Weights of a small transformer language model: 8 layers.
Each number is 200 + 30 x the weight over its row's rms, rounded and kept within 0 to 999. Layers, rows and columns count from 0. The size before them is the row's rms in percent of the matrix's.

# layer 4 MLP down (transposed), 512x192, rms 0.158, rows 221-292, columns 0-31
095,166,183,189,179,190,174,221,196,214,189,217,198,164,187,206,191,183,215,249,215,217,233,208,194,204,222,172,197,197,213,290,142
101,211,220,223,211,214,288,188,166,162,192,211,226,208,189,185,225,178,264,158,205,172,197,178,197,179,227,240,260,198,179,210,193
106,180,200,214,233,234,229,203,241,171,167,188,155,201,182,191,221,175,180,216,224,183,176,175,212,183,225,208,193,211,240,204,188
092,180,258,174,207,246,213,217,220,222,144,217,239,238,211,188,223,201,174,215,147,224,245,192,229,170,205,176,186,236,182,216,222
098,193,210,181,216,233,209,192,198,182,214,203,250,184,208,139,158,236,207,157,193,227,215,203,194,206,192,152,186,226,200,177,161
101,230,131,202,165,252,264,176,207,166,206,211,165,161,229,180,170,166,188,212,198,210,201,153,254,167,190,166,251,176,134,191,193
098,195,178,208,219,176,190,232,181,200,183,208,148,180,133,177,197,219,207,211,171,141,184,189,188,221,198,229,215,214,248,183,177
087,245,217,198,160,170,158,199,169,162,258,216,219,158,186,177,214,151,215,238,186,189,204,204,221,231,192,171,156,157,213,165,228
096,201,227,165,231,202,222,226,192,233,211,200,196,231,198,237,220,210,180,162,93,244,190,204,154,179,227,207,170,221,167,169,201
098,177,157,159,158,225,203,189,206,236,234,153,186,201,210,225,256,222,134,170,164,198,219,192,194,177,198,155,169,194,180,231,176
094,195,220,200,196,206,169,232,219,205,226,171,175,149,219,209,170,217,160,224,190,204,183,202,225,192,184,177,180,190,117,203,245
102,177,214,169,135,256,187,256,212,169,169,222,172,154,178,202,215,200,177,180,201,178,166,133,229,214,214,175,227,208,181,171,255
098,222,195,199,196,211,189,218,146,227,232,219,226,191,196,205,141,137,235,172,188,227,240,185,206,254,283,199,193,175,189,253,148
095,199,178,217,200,168,156,198,211,185,228,169,219,241,185,198,223,176,203,182,215,204,178,241,196,190,175,190,211,222,168,198,176
097,196,187,169,192,194,224,193,203,214,257,214,208,227,188,213,166,194,185,198,192,149,235,190,231,204,190,230,253,130,216,184,216
096,185,214,182,163,221,179,220,249,221,251,205,228,194,247,204,204,184,185,228,155,167,176,188,204,171,200,219,227,212,220,166,197
098,191,177,182,195,179,206,209,180,199,247,154,217,212,238,203,211,178,216,215,139,222,202,192,191,203,246,158,194,231,159,189,191
097,207,248,162,231,210,189,162,167,203,218,205,213,210,177,200,131,203,237,172,259,233,185,206,162,183,244,211,194,194,151,206,227
097,174,148,188,174,155,233,152,218,199,198,173,199,258,164,199,190,187,198,230,160,186,184,187,171,253,171,234,224,227,212,169,180
101,215,191,196,218,189,216,244,163,146,112,244,163,161,222,206,235,192,211,230,185,177,218,203,167,213,228,193,209,185,149,171,232
103,148,172,210,181,236,243,213,192,215,192,285,221,186,231,179,206,199,196,254,217,166,208,214,213,167,161,167,244,196,231,191,131
101,199,189,144,156,165,205,182,224,187,233,165,193,194,204,173,191,289,164,192,154,225,194,205,189,179,188,211,211,186,196,120,254
099,178,207,181,164,210,164,240,216,198,255,207,230,243,170,200,248,209,210,206,212,250,153,190,244,229,223,267,195,207,172,172,249
109,239,176,192,201,220,189,243,264,219,196,171,155,180,232,164,229,248,215,228,220,231,186,183,224,193,169,200,176,168,159,182,242
104,119,167,202,197,216,180,191,180,223,184,238,193,178,267,227,211,190,157,218,229,182,176,176,241,204,189,201,186,250,194,263,189
101,250,170,166,216,232,222,164,200,192,184,182,237,197,175,167,186,207,163,206,209,184,197,250,191,196,219,207,249,171,255,225,186
103,206,155,227,206,163,209,208,199,174,227,197,171,188,155,133,168,166,191,192,196,154,183,263,218,180,169,160,199,173,193,218,207
101,257,191,277,181,184,211,213,217,192,199,235,177,213,188,231,220,235,177,245,189,223,180,224,186,219,196,201,229,275,144,182,218
100,189,195,197,167,255,195,263,211,162,240,161,265,213,173,245,137,216,213,198,193,185,217,181,208,192,214,151,175,209,206,197,179
099,227,195,184,244,191,218,191,196,206,240,166,161,130,195,179,196,181,236,199,155,186,219,177,219,154,203,184,180,204,181,236,256
101,252,140,176,196,169,214,215,209,202,232,133,199,276,204,158,131,274,182,215,193,190,153,237,229,261,188,217,211,209,204,186,191
098,165,204,201,237,187,186,165,249,221,99,155,182,194,161,197,215,162,220,204,181,204,173,181,221,185,194,209,199,170,239,177,206
105,142,186,233,184,168,215,199,203,211,144,243,191,217,171,209,201,191,250,152,206,183,257,182,186,222,179,182,156,209,195,181,191
095,135,188,247,194,220,157,180,175,236,157,156,235,194,169,197,137,194,150,165,248,216,202,210,222,242,206,119,217,230,157,196,172
105,212,186,224,215,167,163,189,205,171,181,157,205,154,180,204,203,163,222,240,207,191,197,178,310,243,243,186,195,194,162,190,228
101,248,209,194,253,208,192,195,233,244,197,205,168,208,254,196,209,187,211,160,148,228,232,195,216,230,187,152,189,203,145,209,169
103,188,195,197,188,228,193,224,185,195,215,200,235,205,217,244,236,192,234,196,228,199,222,215,153,169,262,157,196,196,199,237,169
095,203,221,195,187,153,149,196,193,213,178,159,162,200,189,223,221,199,201,193,183,197,148,197,201,192,137,265,242,223,191,193,187
098,194,135,192,228,214,168,207,187,173,149,203,209,202,214,157,193,173,210,225,174,220,245,228,193,191,237,186,197,178,244,191,149
101,228,242,219,191,198,214,188,187,216,212,216,261,270,207,185,216,201,229,198,188,187,198,181,184,180,167,223,186,218,223,154,160
102,209,194,280,189,255,164,213,214,217,190,192,233,197,209,162,206,266,260,214,161,227,161,199,196,197,173,206,169,196,185,229,219
105,206,209,210,160,165,119,155,203,210,144,219,211,211,199,162,162,224,185,225,254,180,184,220,200,193,172,191,194,216,186,245,201
100,191,194,161,200,189,194,223,207,163,182,242,209,200,210,195,177,201,238,218,184,212,242,214,206,203,248,191,199,146,211,224,179
105,199,231,219,227,223,187,213,254,223,235,237,194,203,200,236,164,167,207,231,217,147,221,165,227,211,243,226,167,207,222,182,216
101,190,204,220,200,253,222,229,207,191,178,206,212,227,199,211,210,162,189,132,223,211,224,210,227,194,192,218,196,214,173,187,203
102,208,196,194,172,194,173,183,201,206,205,166,232,181,194,156,165,217,211,207,244,210,101,218,225,254,210,190,204,194,218,204,139
095,177,181,169,229,175,195,221,233,189,212,206,130,223,176,227,198,161,152,218,169,204,176,171,177,200,208,208,191,225,217,247,192
096,235,213,247,184,206,209,187,190,183,149,221,234,188,215,244,161,199,222,133,181,229,213,215,216,212,151,180,201,192,167,213,212
111,187,187,199,200,196,219,179,180,208,235,206,198,180,199,255,222,200,212,145,183,220,205,233,188,203,250,228,198,225,198,246,165
090,238,160,242,183,192,139,257,185,190,184,226,170,158,197,178,219,258,192,229,231,238,200,222,204,225,159,125,186,187,182,124,214
097,211,157,210,208,256,257,218,163,193,154,204,221,198,215,187,197,191,204,189,203,153,206,204,177,187,183,193,147,224,229,246,220
105,189,195,182,252,197,202,175,226,227,227,236,193,182,241,180,241,212,187,216,227,144,181,170,197,231,196,226,193,178,191,156,202
097,204,201,176,226,192,214,218,177,162,199,212,199,182,238,210,153,194,244,172,329,227,217,185,166,226,186,166,219,196,211,219,149
100,184,224,191,158,191,237,203,207,204,216,184,184,211,222,199,181,158,143,219,172,214,159,185,170,215,202,175,226,201,137,209,183
104,217,241,156,159,247,227,178,121,281,250,145,187,178,189,166,206,192,218,184,184,182,173,193,193,207,195,239,231,231,232,225,159
103,208,224,214,246,160,118,149,242,207,190,198,177,192,161,183,173,186,215,189,188,208,194,193,223,145,141,221,131,206,239,229,250
100,183,221,184,236,216,193,290,216,177,183,180,216,149,198,175,247,163,204,208,225,203,247,216,210,189,175,188,167,212,206,175,163
097,192,187,205,164,193,205,172,182,153,274,127,184,192,162,200,183,190,157,167,188,189,219,200,216,148,185,148,202,258,169,153,232
101,202,249,246,240,213,255,213,213,246,167,256,186,205,224,194,207,218,188,154,235,262,193,226,198,225,212,222,222,202,238,210,240
104,196,213,203,249,194,192,191,185,210,207,188,197,195,175,207,227,174,204,143,176,209,221,240,159,202,209,194,252,224,178,208,182
100,180,194,156,217,150,247,162,127,202,251,188,156,177,219,196,175,208,217,199,163,163,203,208,220,226,240,223,186,222,238,177,235
101,224,201,217,244,171,205,191,211,194,195,181,180,143,164,235,206,144,243,180,198,184,220,194,236,166,194,245,185,155,201,230,223
098,178,163,219,193,196,238,188,205,151,201,175,192,233,192,198,224,231,188,190,241,171,237,219,209,203,170,224,190,163,153,197,184
097,199,172,204,261,200,214,219,203,230,270,219,167,253,232,161,203,196,190,223,154,220,231,202,241,179,135,219,175,197,184,215,172
103,204,214,173,215,231,200,149,195,180,236,215,199,202,190,194,167,224,215,187,208,195,176,222,271,248,258,200,198,241,180,254,212
100,198,170,132,151,136,222,201,206,220,198,207,220,209,268,212,208,163,175,180,201,240,203,202,232,179,172,257,165,226,137,202,197
097,219,200,252,275,185,279,181,176,204,194,177,216,174,198,183,155,226,190,220,193,236,201,239,163,216,204,170,217,199,191,190,119
099,152,195,211,220,184,218,162,258,216,188,192,175,219,170,185,226,249,182,210,207,196,183,194,188,225,158,204,193,164,176,236,203
097,181,206,125,209,218,197,236,203,123,159,196,174,195,170,213,202,209,178,187,198,194,244,231,212,222,165,198,194,177,177,208,160
100,212,256,210,213,215,207,178,210,208,193,189,163,260,201,213,240,193,215,187,205,227,285,181,253,157,173,163,213,204,188,201,199
099,199,237,181,216,207,210,196,222,196,209,218,204,201,201,235,218,176,114,196,242,164,193,202,215,165,167,202,251,212,233,190,170
107,171,200,178,158,248,255,198,160,202,207,220,261,200,193,192,228,194,214,199,216,206,235,190,173,211,231,212,171,238,201,191,223
# layer 4 MLP gate, 512x192, rms 0.164, rows 222-292, columns 0-31
095,231,194,189,168,186,225,185,183,165,143,230,186,232,193,203,207,170,235,187,188,179,224,250,213,153,206,210,176,205,184,210,205
100,166,177,232,201,198,157,202,220,151,200,209,150,205,143,213,253,221,200,204,243,208,189,217,217,185,244,169,191,236,231,253,234
099,264,135,178,185,199,202,162,221,178,185,186,185,177,215,146,219,231,231,130,181,179,208,136,212,151,178,221,201,179,198,219,235
105,199,281,178,208,168,186,200,218,180,127,189,184,209,181,198,257,125,197,180,194,189,200,182,216,168,183,185,172,166,222,150,246
110,192,182,217,206,191,196,149,164,212,204,219,224,161,217,213,194,214,233,229,175,201,178,145,210,195,221,175,197,235,218,205,201
094,217,194,194,235,229,192,219,176,243,245,192,254,210,163,146,186,216,203,237,181,197,185,178,197,188,156,186,193,204,194,238,185
093,213,231,225,218,284,195,220,252,222,147,224,223,164,191,162,221,152,254,214,181,188,151,159,178,214,204,170,190,188,210,168,216
100,167,222,235,228,215,190,179,221,147,149,177,188,249,248,172,162,239,201,198,253,186,233,212,204,216,223,191,266,173,244,200,198
096,178,218,198,158,173,194,192,229,231,172,132,198,199,203,223,147,228,221,221,186,167,221,210,236,174,161,221,246,229,175,195,201
089,242,217,210,140,200,232,160,207,225,178,193,192,252,218,208,191,156,221,168,205,178,178,243,176,196,213,279,168,176,272,208,229
101,256,148,157,163,174,165,191,275,179,152,184,237,233,154,180,178,212,136,224,188,242,126,172,264,198,204,184,266,136,203,184,234
087,144,289,248,214,162,196,243,202,189,212,148,240,164,214,202,243,215,256,225,148,207,151,240,211,188,199,197,196,164,188,172,227
095,215,181,177,229,172,165,171,167,185,181,248,172,174,232,262,217,225,199,222,213,262,238,231,212,218,165,246,179,256,205,189,172
092,165,200,263,192,253,215,186,228,187,231,232,199,152,182,212,172,259,222,223,220,207,207,226,211,253,216,250,252,196,218,247,141
098,212,225,173,197,236,197,157,214,150,238,170,200,173,199,244,236,172,143,222,115,197,193,237,218,152,203,192,180,221,228,175,207
101,250,219,258,213,191,189,164,149,199,175,165,209,141,229,181,197,210,211,188,210,169,220,224,272,171,251,170,254,135,211,182,240
101,168,169,214,192,216,218,169,182,217,128,223,204,207,228,212,246,219,226,216,168,234,164,220,274,212,164,145,256,244,218,190,155
100,118,195,159,255,186,255,225,217,181,172,176,209,230,135,270,206,175,154,195,218,229,119,214,247,161,198,201,167,221,240,204,279
103,220,173,229,201,214,234,212,213,158,188,191,205,236,198,210,173,208,176,200,147,250,251,219,210,191,205,163,193,183,200,208,198
100,212,188,226,227,278,195,197,157,233,182,224,196,187,203,182,182,193,242,174,242,153,256,200,212,180,265,175,201,248,244,146,196
088,182,202,198,176,186,177,194,206,286,216,194,153,193,125,143,185,190,163,217,169,187,189,197,215,206,164,223,243,136,229,181,226
097,201,211,160,229,211,268,199,162,204,206,142,232,194,197,184,240,174,208,214,210,205,106,206,186,170,213,212,191,189,193,196,237
108,210,162,207,197,222,175,216,230,177,246,181,191,179,237,164,194,192,159,158,171,213,177,224,202,154,166,181,175,196,182,196,213
101,208,248,185,187,266,194,228,218,165,158,211,201,143,194,170,186,213,220,217,224,198,213,171,225,205,175,200,183,206,202,234,136
102,214,198,194,194,201,251,182,207,163,177,146,169,136,198,215,155,198,196,200,191,179,194,143,177,227,198,207,224,169,221,269,173
101,165,233,190,182,240,176,147,226,174,222,150,169,241,213,265,233,196,155,192,193,199,206,128,189,206,284,220,204,208,185,257,213
101,204,183,168,223,211,174,223,176,273,180,215,198,217,274,168,255,215,193,190,218,136,211,166,213,206,183,173,192,231,226,203,181
103,180,189,229,180,167,232,202,162,195,159,130,146,230,275,211,230,192,154,239,174,212,183,249,198,184,190,166,232,140,213,194,197
101,263,177,230,219,214,217,184,168,175,172,186,175,180,220,181,206,198,207,192,176,213,194,166,192,219,206,225,172,185,165,222,180
102,206,168,195,216,213,178,204,188,177,174,169,213,192,220,151,258,194,157,253,210,151,235,263,228,194,222,211,162,175,218,178,233
097,198,239,216,204,236,251,163,259,216,217,163,191,218,177,192,207,195,180,216,195,206,143,195,253,184,265,217,186,203,278,179,222
099,178,168,230,213,195,225,225,197,184,188,196,172,215,185,133,164,233,165,196,167,266,165,207,185,163,174,224,250,172,239,225,211
096,180,163,203,226,189,223,227,194,227,173,197,179,236,183,232,225,202,194,174,176,158,207,226,214,186,178,231,220,222,229,200,250
101,254,234,184,175,194,262,216,193,218,150,196,211,160,252,149,211,161,164,172,221,217,235,201,185,157,261,159,192,181,169,200,240
096,249,207,296,214,232,212,146,161,177,203,202,179,190,188,202,138,175,244,226,171,210,200,156,184,160,225,211,234,209,229,189,257
103,228,228,122,217,184,260,166,183,173,186,223,159,178,185,178,180,196,148,178,225,190,196,171,194,185,196,201,198,239,128,177,206
098,246,190,210,198,224,224,171,171,223,157,257,214,183,170,189,161,185,220,230,179,223,166,191,195,129,199,177,150,230,213,207,187
098,193,212,234,230,172,190,212,210,193,202,177,168,196,196,202,220,214,192,199,207,247,204,205,167,191,220,183,221,287,215,208,237
093,253,181,243,182,190,209,183,185,215,199,173,240,178,197,193,134,219,203,231,147,192,239,199,160,156,212,189,208,178,195,209,157
095,215,195,223,209,230,283,204,212,190,171,155,184,243,131,201,179,222,165,156,266,233,187,229,181,151,206,247,195,196,179,176,242
098,232,206,165,182,169,210,165,235,193,196,206,262,203,196,158,232,198,241,196,209,231,182,168,191,173,175,137,217,195,210,232,187
100,219,184,196,207,201,208,211,147,161,197,160,200,159,138,159,177,254,139,196,141,200,177,182,215,206,137,233,189,201,165,190,222
109,218,209,238,200,191,157,221,171,206,197,181,183,238,143,189,205,228,223,201,170,217,187,199,211,239,228,189,224,208,200,162,223
103,209,223,187,206,209,233,224,181,191,203,231,169,163,268,202,261,238,188,219,230,156,208,244,199,194,241,238,242,203,213,173,237
103,213,167,263,137,238,256,222,193,230,209,213,268,190,230,244,195,197,131,226,173,201,196,200,198,170,206,218,193,192,192,147,160
092,179,204,145,148,195,179,217,168,188,193,244,180,176,185,143,202,217,187,233,198,193,185,190,180,201,253,205,155,198,166,173,228
097,202,177,173,248,194,260,234,250,166,191,199,212,218,171,164,224,206,233,259,228,129,230,208,157,221,198,220,199,209,173,196,194
100,178,185,214,163,222,197,194,279,170,250,191,203,231,216,175,249,228,194,204,210,178,182,188,197,143,213,195,184,201,174,194,208
086,163,191,260,166,185,172,224,185,175,180,220,207,178,204,235,216,217,180,198,218,174,175,211,207,193,188,150,170,204,193,112,216
095,156,249,270,224,218,194,199,193,182,222,190,237,225,214,171,143,227,189,181,190,162,157,164,174,186,152,160,219,168,257,171,211
100,166,225,189,251,200,192,199,177,234,199,166,181,172,243,190,201,162,174,198,163,201,202,188,221,212,224,260,194,187,199,216,228
097,154,186,226,221,261,208,210,209,154,245,213,245,184,235,139,213,204,208,212,164,158,181,222,166,181,144,232,214,172,184,214,260
096,198,245,194,173,164,192,193,224,125,169,146,171,166,223,246,166,189,185,200,137,154,215,230,163,205,201,181,188,155,100,188,180
097,187,232,196,224,218,180,164,227,259,250,175,184,265,181,246,257,194,182,173,189,205,194,136,211,162,203,202,197,165,217,234,201
102,198,200,188,237,208,207,176,226,199,201,206,221,187,219,241,157,207,241,212,192,238,135,197,253,148,198,236,189,204,155,169,234
103,193,204,234,166,216,172,220,213,151,200,176,228,194,154,198,143,228,293,211,157,207,177,209,180,171,173,185,217,204,214,224,171
103,170,170,179,190,218,183,174,208,229,149,190,187,195,152,182,229,218,242,215,217,177,228,204,202,189,179,194,167,197,165,158,172
106,145,186,234,242,176,201,243,199,196,214,191,167,298,191,166,176,236,183,209,175,216,262,211,203,235,177,203,152,229,200,139,230
094,127,208,201,218,247,205,217,245,203,231,176,164,217,175,167,218,206,193,208,168,182,166,227,256,200,182,190,163,202,184,179,214
101,213,174,199,243,258,168,208,221,164,153,193,223,207,186,228,235,243,141,168,204,232,203,243,187,152,154,201,256,222,189,242,203
101,198,198,253,195,176,238,233,243,230,203,189,216,161,187,186,252,217,172,198,226,181,190,162,212,184,175,113,192,233,197,219,141
098,255,236,189,230,217,231,191,156,181,168,186,160,222,224,264,153,186,201,238,146,130,216,203,162,207,226,186,179,212,209,193,197
098,238,217,201,197,194,183,196,192,203,205,183,177,202,204,194,272,206,229,228,184,164,207,182,271,165,203,199,179,194,191,218,199
102,138,195,253,219,215,163,178,164,170,129,175,141,172,220,198,148,208,164,218,205,174,207,164,221,221,196,171,217,205,230,171,127
096,154,177,192,150,191,221,182,195,194,219,226,219,146,224,225,174,203,185,134,201,273,216,164,201,192,216,244,183,207,182,196,179
093,201,200,226,189,247,222,204,195,209,183,193,168,228,219,181,175,196,190,192,217,195,240,247,234,164,195,248,174,235,227,211,239
100,263,218,194,241,176,223,134,183,210,207,178,188,179,147,182,228,209,217,214,202,189,229,238,216,256,140,227,156,182,225,196,229
102,178,214,191,203,189,226,212,216,198,206,193,178,201,220,175,194,207,211,211,207,149,185,240,229,182,178,234,202,197,228,231,181
093,247,165,142,161,256,167,179,182,207,178,179,153,187,221,153,214,190,180,203,181,178,248,230,183,152,268,189,211,187,226,203,246
100,227,239,217,198,181,175,124,209,230,162,210,221,189,210,169,147,223,209,223,144,264,183,247,237,188,176,234,166,240,220,199,209
096,175,226,155,227,188,188,226,206,203,203,188,218,233,216,204,221,195,223,247,189,208,218,159,193,208,169,181,184,213,183,213,221
# layer 4 MLP up, 512x192, rms 0.162, rows 222-292, columns 0-31
105,182,194,276,202,193,221,192,219,208,179,257,237,199,234,177,214,169,187,207,184,208,181,204,191,192,219,199,201,194,274,178,197
102,186,221,243,216,205,166,135,173,225,173,219,153,193,184,253,168,219,219,210,210,221,173,171,159,242,132,207,189,183,263,147,204
085,227,203,220,218,234,226,194,204,210,198,259,199,189,188,222,192,202,182,204,168,264,229,164,205,251,259,230,245,223,241,219,187
097,186,183,206,169,204,208,194,190,197,187,205,223,285,143,209,241,221,210,214,213,198,177,188,225,221,133,192,202,193,164,209,124
101,244,186,226,233,230,221,207,200,177,205,213,201,201,230,265,202,221,204,190,205,207,175,139,188,237,223,235,207,121,161,222,147
094,167,224,199,145,180,208,185,223,190,223,164,157,219,194,209,260,177,167,178,189,207,173,182,239,161,204,180,206,151,203,225,195
088,200,167,206,190,171,198,183,186,232,248,261,227,179,206,191,200,212,177,202,194,184,227,222,199,209,201,221,170,193,137,207,190
097,154,166,212,202,178,236,189,197,254,182,183,195,246,223,211,139,224,187,236,140,218,208,251,178,270,191,231,196,193,180,150,180
095,136,186,192,201,193,213,213,138,209,218,207,184,216,173,230,208,161,231,193,165,213,249,183,173,206,196,230,195,207,185,179,109
093,222,176,207,212,171,150,213,164,195,238,239,186,173,168,209,191,172,230,181,238,209,190,197,178,217,225,164,257,239,208,190,250
104,176,193,240,256,156,208,174,130,218,210,259,171,159,192,211,153,229,171,188,199,184,197,244,229,216,225,191,127,212,181,169,150
090,186,166,215,240,209,215,195,197,229,238,222,228,192,214,201,206,111,192,249,200,203,214,255,241,186,163,209,191,165,185,217,190
092,216,231,172,206,226,210,203,223,232,213,213,190,187,159,178,211,181,181,220,192,210,201,164,157,173,159,182,184,179,203,205,188
101,188,223,211,190,153,257,169,235,207,127,256,214,213,186,170,244,144,215,204,280,208,214,198,159,153,196,227,187,201,217,200,195
092,273,218,202,179,177,198,169,242,197,219,196,193,240,120,177,172,190,215,230,173,187,239,202,163,241,210,199,237,238,237,221,215
096,164,221,193,252,216,181,234,159,185,147,242,210,174,190,159,187,241,197,196,189,183,237,259,198,164,220,220,262,103,225,195,258
089,236,218,197,188,208,212,266,196,222,201,221,223,166,170,207,206,209,239,125,194,256,187,133,234,206,250,210,176,235,213,242,189
100,166,212,210,175,192,171,197,169,215,171,244,221,232,242,183,202,178,187,254,133,137,270,247,176,219,210,216,204,201,233,176,172
102,258,256,168,251,202,197,181,201,149,240,220,133,217,223,224,176,199,204,172,181,213,186,258,208,180,195,182,223,178,193,179,220
098,179,191,223,191,182,192,190,198,244,224,179,171,181,204,226,222,159,219,222,164,197,208,122,199,206,200,191,165,162,195,202,186
099,214,198,209,233,176,247,199,207,185,193,152,209,205,218,214,213,265,163,190,210,244,199,215,205,132,233,210,244,222,150,169,214
093,167,163,185,202,226,171,184,127,211,208,198,192,224,175,213,207,211,212,216,235,210,218,193,200,233,261,224,177,163,270,240,251
110,216,181,261,224,210,166,140,218,191,186,211,171,172,242,177,177,212,204,172,210,197,147,186,162,199,172,164,198,204,146,211,191
097,177,209,190,197,208,199,194,177,196,171,228,189,181,220,174,176,193,160,139,222,249,207,194,189,215,219,186,211,159,189,159,234
103,196,173,262,193,213,218,250,140,162,202,138,224,262,194,274,168,230,216,204,217,192,264,236,174,164,220,177,164,215,205,128,200
106,230,217,203,272,185,180,167,189,157,151,171,219,180,124,187,162,223,209,195,189,241,145,174,190,157,128,170,229,256,205,210,231
104,157,222,202,208,194,162,218,205,149,180,216,148,218,183,214,223,171,236,213,224,150,188,187,231,219,205,216,245,216,167,181,194
101,226,230,189,163,204,149,211,204,135,244,180,207,196,223,185,132,209,196,172,138,161,220,192,172,150,144,211,254,162,228,154,197
102,184,203,242,157,171,231,133,223,204,218,157,187,237,178,219,215,244,211,179,162,263,215,214,178,178,264,232,190,173,242,253,193
101,233,192,180,215,171,214,180,161,228,203,247,202,223,201,232,188,267,207,248,199,170,213,219,183,180,268,236,135,176,161,142,196
094,229,193,275,233,209,171,232,204,220,201,180,200,240,178,159,217,195,205,158,218,182,165,186,230,209,249,224,181,201,256,190,192
111,225,205,198,230,245,170,173,173,167,224,227,190,191,219,196,213,225,198,183,171,221,208,172,151,189,161,201,224,178,186,154,191
092,214,155,234,197,169,154,174,198,227,206,166,224,190,229,201,223,180,214,250,199,207,189,191,217,197,268,187,223,197,199,174,169
099,199,200,305,241,222,215,189,208,221,220,213,219,213,156,216,146,180,192,212,222,261,188,202,172,195,224,180,142,196,194,151,173
102,166,194,202,260,151,207,169,135,167,207,209,205,217,166,203,273,201,184,221,184,160,208,191,188,147,177,217,204,170,207,207,190
113,207,181,175,201,190,246,242,261,173,186,228,212,179,202,220,206,176,189,201,258,192,208,185,156,198,216,200,233,203,199,177,145
098,227,195,180,200,192,263,210,189,214,187,234,181,161,179,236,193,181,197,204,228,253,170,197,192,219,179,231,167,154,247,180,173
097,213,215,152,141,192,203,178,240,204,176,146,233,200,196,133,162,197,228,180,162,215,165,251,263,231,199,237,234,215,198,238,193
098,190,165,186,213,230,222,226,204,159,232,241,178,191,181,191,204,192,215,182,187,127,235,204,148,225,202,192,193,205,161,202,163
100,213,187,219,221,232,148,226,176,237,223,177,209,207,168,174,253,222,235,204,230,198,178,256,211,206,223,227,245,202,140,240,183
106,205,237,174,221,182,256,174,216,200,190,205,176,238,164,232,225,176,247,211,244,187,248,172,167,190,202,231,172,200,202,215,172
104,175,172,161,223,222,213,187,173,199,213,175,152,198,207,212,210,209,255,221,212,236,185,168,247,190,178,209,252,235,202,239,229
106,194,166,247,206,191,193,202,210,234,211,187,183,228,151,208,96,168,230,250,170,206,190,135,174,200,174,202,174,195,250,216,156
101,236,239,169,138,266,241,226,156,230,216,162,175,186,216,221,229,195,184,194,173,163,192,204,276,207,178,209,184,234,196,218,191
105,161,180,175,207,143,173,208,198,204,209,265,194,178,209,242,260,179,195,172,101,222,182,191,164,211,168,178,192,229,211,221,170
092,191,164,169,196,186,246,187,259,241,237,226,179,221,189,253,183,214,213,189,201,262,196,177,211,213,209,232,221,169,264,179,232
096,180,244,245,221,197,201,245,191,197,192,203,165,138,167,220,166,181,184,195,223,198,164,219,202,253,150,202,222,220,185,156,213
109,146,180,222,196,189,182,182,165,169,212,250,250,188,218,211,230,222,157,174,202,193,187,202,182,198,181,210,192,240,217,201,132
088,200,256,142,142,206,179,178,269,217,218,157,150,221,203,219,211,188,224,195,172,210,262,160,201,220,199,240,194,199,248,230,172
091,224,245,222,147,195,210,174,213,209,190,210,205,204,260,190,236,192,156,224,220,198,180,211,252,202,158,189,231,184,183,184,199
102,201,232,226,215,153,213,199,211,218,178,280,232,161,242,199,237,206,208,153,209,203,201,170,252,221,217,172,193,175,189,163,195
096,213,186,180,180,262,178,191,207,250,240,236,234,163,239,187,217,199,187,195,198,183,126,221,189,155,191,189,216,216,180,165,178
094,225,155,217,183,211,163,194,213,183,213,220,221,190,182,176,217,237,181,209,212,215,188,209,154,270,133,187,230,201,213,205,167
101,217,226,195,224,202,223,215,186,208,241,222,159,205,174,203,175,182,218,146,258,228,227,184,155,202,183,233,202,202,186,163,248
104,204,184,216,231,218,173,134,211,190,201,214,165,239,199,226,198,210,258,208,184,209,152,145,193,178,165,201,177,180,214,227,242
096,227,200,204,198,232,182,210,153,165,220,232,194,172,222,157,133,277,231,238,271,228,243,204,160,220,199,235,153,201,215,212,159
102,121,155,225,141,218,240,181,236,207,247,183,180,229,145,215,214,212,171,226,169,171,216,190,150,212,191,171,136,234,160,189,225
101,187,195,209,175,181,126,175,187,225,249,238,234,237,189,193,177,204,210,142,176,209,167,199,180,158,234,152,266,282,193,160,229
103,157,214,286,233,274,181,253,240,174,196,182,266,230,166,164,220,169,179,183,178,231,156,241,254,191,155,200,218,190,158,202,222
099,213,222,237,240,184,223,179,213,205,165,236,217,226,228,203,178,196,184,217,218,201,217,219,208,210,251,203,196,187,142,202,172
105,166,179,223,194,197,171,172,243,229,167,263,207,215,209,189,237,239,211,229,190,220,163,197,219,212,170,240,180,179,246,232,187
099,187,127,227,242,210,202,164,185,235,184,180,186,172,155,193,269,258,192,196,193,191,200,211,180,191,168,173,196,214,251,168,236
100,217,191,188,187,184,185,135,203,192,165,203,160,189,186,163,185,217,228,240,240,187,134,199,209,244,195,221,242,196,175,201,177
100,216,187,218,186,150,246,207,154,214,158,173,175,238,198,188,193,210,186,183,189,217,232,184,174,194,234,214,164,221,223,186,206
099,197,200,157,225,180,201,182,235,190,160,157,160,192,132,205,212,234,208,243,187,223,173,246,157,163,183,179,188,219,211,148,222
101,166,136,144,234,218,208,190,164,207,178,249,198,224,134,166,199,207,188,186,232,199,162,203,200,180,189,226,178,230,178,155,198
097,215,223,239,156,204,237,209,215,224,231,225,134,202,189,150,224,197,241,176,151,233,204,206,227,179,176,196,173,143,186,199,164
099,220,250,214,237,242,169,206,179,151,189,193,187,202,188,222,184,241,217,179,241,206,175,243,240,218,180,211,170,238,207,188,170
096,154,208,225,210,201,243,174,236,211,211,214,209,194,219,213,188,201,152,190,200,157,167,188,165,247,178,185,152,207,220,226,205
093,169,215,215,141,173,184,166,199,152,169,220,178,207,204,232,159,212,246,209,241,195,198,232,195,224,192,200,165,206,221,177,197
108,190,231,194,202,223,222,193,227,191,174,178,190,208,223,190,252,163,170,252,186,196,210,210,159,193,183,223,200,246,219,169,212